Weights of a small transformer language model: an embedding shortcut, 168M tokens.
Each number is 128 + 24 x the weight over its row's rms, rounded and kept within 0 to 255. Layers, rows and columns count from 0. Numbers have three digits each. The size before them is the row's rms in percent of the matrix's.

# layer 3 MLP down (transposed), 1280x256, rms 0.0725, rows 1271-1279, columns 192-255
091:127124147091105134088165140142111127133165137109148102148135109144101137159158124135082096167108127136154141118115106127123108133069132128149129131153099144136142080143116121114127096156115083
099:077146128078126105159117154127091107096132115120161102134131098132140175154161184103121141135128169114129150113129110146127106102147154165114166120153147086173091124155131155119137151104122119
100:123123086111147148130107126125102130141105112130154096127128152106141149135116139118137129126123128100133127115166089163129100165096108138152112102146130107093131128156139163091151155127138161
100:132135139107098152147097129145172152082115173148081084141096151104119108109139150124084156110119137134149110194092155140122166123192120126144113114137162122108123084168089092142106131137139113
110:094092110122137128136155110189160141152119124128110134130128128085112118160113107161100126144128189163092112134159138155106155137132133106161162138156096159098132110116121142100187105146133114
097:149139110116131132141127092116125155134104119151151138119134142146146142145182127147091142135193144176145122126152096153133121147132127136135133095114057139117142102135100145125141070112153126
097:084202131118136133093133153100146198128126091124140129141106156134120115160143128146160159134110124126097153113150193092071118144136114149159133108080139116131126155120128149152151131134120116
105:186156120167108102093095151162186129133139146122117106159170119117122113138100137135104126113144095118129115151108154123126130129089104126086125132101110143141116140121093114104194114134133153
098:144109150130110181127095138138096125159136113083133106113180119144119106126098134142090150132130193144149145134129105131136114127192059162140124120110146123124147143093141150107103112144104119
# layer 3 MLP up, 1280x256, rms 0.0777, rows 1272-1279, columns 192-255
097:149134149134153159095153097105081170100153134126072150112117149077131117128124084141127116174101094161095157110218147183142136096088124078137122119173168164125102115110148103112110144153121101
102:104146144114137176138119125140162094160103123058158099097125109081158109166148158134140104102158117146124122151101114115103084114133137158124152131152137149152082128082114085106131077125159122
100:112130162134133176131118193101174092106175138106161123152141096088157158153134096104122146101124124118121121092153157161146142142123131125096123167086117147145098128146134108100145135129100137
106:141140143108128171172149096171125155140132112158099126170130160106129143180101137127107122130141108127119126151137145191082124106118122099160147129122140133091091102113131078100133136111149105
096:119141121099118129132142109151103123125095114127091123181132116141118124151125123094151106090118106124154142179112179123158127104086149082172149133141130153109114147153131142104144162155099139
096:127132130144118117122107087153110098149091100096092130138170126080160158112113114113105151119118096140120132128131139150116152112065118122079106114112165156160128077109149116138118134144117168
105:065175171096148101093111110149113125163092118138157099106119153106121126144134121125112129135110127131133099117147094137090120108084153136105182115150142144114131141130163085153082148152137164
093:141114147152121108116120150144123105133132097151112146152190077143137143111105179123092137145101100103141111129171131154170106137161123098146154101136107143158084119132188129139112163142107132